Weights of a small GPT-style language model, trained from scratch on English Wikipedia.
Size: 12 layers, width 384, 6 heads of 64, MLP 1536 GELU, vocabulary 32768, 46.4M parameters.
Architecture: biases on query, key and value, untied embeddings.
Training: a variant of Muon for these matrices, 699M tokens.
Each number is 50 + 12 x the weight over the matrix's rms, rounded and kept within 0 to 99. Layers, rows and columns count from 0.

# layer 3 MLP down (transposed), 1536x384, rms 0.0506, rows 227-230, columns 0-191
62 19 65 59 42 38 62 53 51 59 56 40 39 41 52 27 48 37 34 62 45 53 64 58 55 51 34 84 42 44 47 52 35 44 40 62 48 55 51 58 60 66 56 40 60 52 57 61 66 37 46 46 55 54 50 56 52 53 76 45 86 63 56 52 56 41 42 41 58 50 48 68 33 50 45 66 53 44 43 35 46 52 48 51 42 32 24 41 61 48 64 55 68 66 62 74 57 28 57 43 44 55 61 41 51 54 52 22 66 53 50 58 70 47 66 62 72 43 58 77 29 53 48 34 66 70 44 42 60 57 37 52 72 63 34 74 44 50 69 38 50 42 29 48 52 72 36 54 44 42 57 37 43 55 42 38 58 45 30 59 65 56 48 60 36 43 68 48 51 38 40 52 62 53 32 48 33 55 37 32 48 37 61 62 53 40 60 49 65 33 37 76
65 57 34 55 56 49 44 61 45 40 52 49 64 61 46 36 41 50 64 55 36 37 55 75 40 53 39 59 38 42 68 46 61 46 65 56 55 50 49 37 48 43 82 56 51 59 54 28 30 50 63 28 49 47 63 57 48 38 21 27 55 50 30 52 37 56 76 43 58 57 40 42 50 50 50 67 74 62 35 65 64 31 82 52 56 31 39 26 61 33 60 70 46 10 48 47 43 59 53 61 61 51 63 52 50 49 52 54 49 50 49 57 33 44 55 38 69 56 35 45 47 49 57 44 58 49 59 43 72 42 43 51 51 51 56 44 46 53 54 49 51 46 57 61 60 55 44 23 42 43 48 53 45 56 49 36 59 51 75 48 39 57 54 41 43 35 65 54 58 46 54 37 49 42 46 54 60 38 65 44 38 40 59 42 36 51 53 60 55 46 43 37
54 66 64 60 41 33 68 68 40 73 63 38 42 57 07 40 36 44 46 31 63 46 48 57 54 59 56 24 51 86 43 43 51 52 43 68 44 55 70 75 79 73 73 46 24 31 61 54 55 25 37 65 45 43 61 34 45 66 73 62 53 41 21 40 33 42 66 55 49 59 48 46 40 89 36 66 19 41 63 63 56 71 47 45 57 75 37 42 40 41 26 47 26 36 64 70 20 37 38 47 47 48 73 40 54 72 38 40 85 51 24 24 28 61 47 54 60 29 83 51 56 28 40 65 52 58 34 73 64 50 58 51 43 60 66 37 23 77 59 41 65 38 69 61 59 46 65 68 59 66 46 36 73 51 34 62 38 40 46 54 46 54 65 56 57 55 31 34 49 49 54 41 53 62 78 39 66 44 44 57 53 40 46 47 52 58 38 42 58 46 52 76
44 50 53 57 49 59 39 64 54 42 49 18 64 70 34 53 36 37 39 50 46 63 51 43 54 55 53 58 57 49 36 56 65 38 50 61 67 68 72 59 28 55 57 53 65 51 65 52 74 63 76 41 58 49 52 53 26 57 30 57 42 42 63 55 60 68 44 68 53 47 44 43 52 58 40 48 72 44 43 50 58 38 48 61 64 52 51 51 43 57 50 30 48 62 91 57 71 54 42 45 29 47 49 61 41 63 29 42 48 60 35 57 61 54 40 52 56 49 43 34 46 61 44 38 72 52 54 55 55 43 68 49 46 52 50 58 47 65 53 46 49 34 62 40 63 50 73 62 43 39 49 55 38 47 48 58 48 47 39 59 58 47 23 56 36 37 39 56 53 38 69 51 42 40 47 65 51 57 62 41 63 42 46 40 47 48 30 41 53 18 60 65
# layer 3 MLP up, 1536x384, rms 0.129, rows 228-231, columns 0-191
34 58 48 56 57 35 47 54 34 54 66 41 30 52 60 61 70 49 40 73 53 43 55 41 55 68 38 63 55 57 60 56 25 38 41 41 71 66 47 42 52 41 61 64 63 58 59 57 61 60 48 50 32 54 63 56 55 42 34 55 40 47 51 66 58 35 40 44 51 64 62 47 30 36 49 42 37 29 59 59 60 70 57 43 59 57 55 58 50 21 47 70 35 43 52 46 59 64 48 53 47 36 31 59 74 65 53 69 42 52 56 24 82 43 43 42 62 42 66 57 49 63 61 59 32 32 57 47 62 57 56 47 53 51 37 47 56 20 64 62 54 42 48 47 58 57 61 70 47 70 43 59 32 54 38 39 44 59 46 63 53 57 52 51 40 68 59 54 45 30 57 56 58 67 59 60 52 58 66 61 46 70 45 45 44 50 61 69 39 38 39 49
46 66 35 58 51 43 27 45 29 58 67 35 63 34 42 51 49 50 43 63 40 63 50 41 49 65 54 46 46 63 47 27 32 63 46 53 51 59 77 67 64 59 43 62 38 36 50 56 64 34 54 54 43 51 37 26 61 66 41 45 40 37 49 53 76 58 30 44 64 52 29 36 59 74 35 56 26 59 66 31 59 40 46 40 68 55 54 37 49 55 47 44 30 38 52 55 42 31 46 42 41 65 84 59 49 62 54 48 54 27 49 57 44 73 54 70 54 29 74 39 50 40 43 88 61 72 55 50 49 68 44 65 58 37 96 54 40 55 40 32 56 33 69 87 76 48 36 64 58 35 47 44 66 55 43 40 40 50 58 84 41 61 71 49 47 45 48 34 52 39 49 47 69 52 59 43 58 39 36 85 44 34 42 50 50 33 66 63 66 70 31 49
38 43 48 47 53 35 53 37 22 60 50 47 51 52 46 36 57 61 55 70 43 52 48 50 43 56 51 62 58 59 39 45 42 42 40 53 47 25 50 54 60 84 60 69 60 50 40 48 48 39 25 48 49 81 47 63 39 39 64 65 45 50 54 63 40 42 53 58 52 36 18 53 60 30 44 53 56 34 46 41 58 50 42 35 45 47 45 45 43 50 31 66 37 43 52 46 43 50 57 38 53 51 49 59 51 47 62 51 37 39 47 57 57 53 42 37 45 37 45 63 37 64 41 38 41 53 45 49 62 57 54 40 53 46 43 46 35 48 54 38 70 35 45 77 40 52 49 67 50 38 55 54 44 37 76 59 37 63 68 52 29 27 50 68 55 66 38 56 49 62 65 37 44 39 53 73 68 32 55 46 65 69 65 71 62 46 70 58 41 63 69 45
25 63 45 37 24 39 52 51 55 50 60 48 56 53 45 39 29 70 42 40 45 40 34 41 29 49 66 40 66 61 59 45 46 29 48 57 79 73 52 66 71 54 59 49 54 52 60 55 44 65 40 64 57 63 30 59 85 17 15 75 36 63 40 49 43 43 27 36 35 47 59 29 67 53 31 67 55 34 41 74 55 48 65 50 37 43 55 73 50 52 36 56 54 55 56 51 62 66 64 49 41 54 47 53 44 53 49 52 47 61 52 47 32 85 49 35 39 63 67 31 33 50 55 78 26 58 47 52 63 30 66 59 40 69 43 23 45 52 41 31 48 39 40 54 68 34 57 19 56 31 42 66 35 56 42 59 31 51 74 54 44 50 74 53 61 50 60 62 47 48 41 63 40 61 47 83 40 34 43 53 46 70 53 59 36 35 39 56 34 58 93 67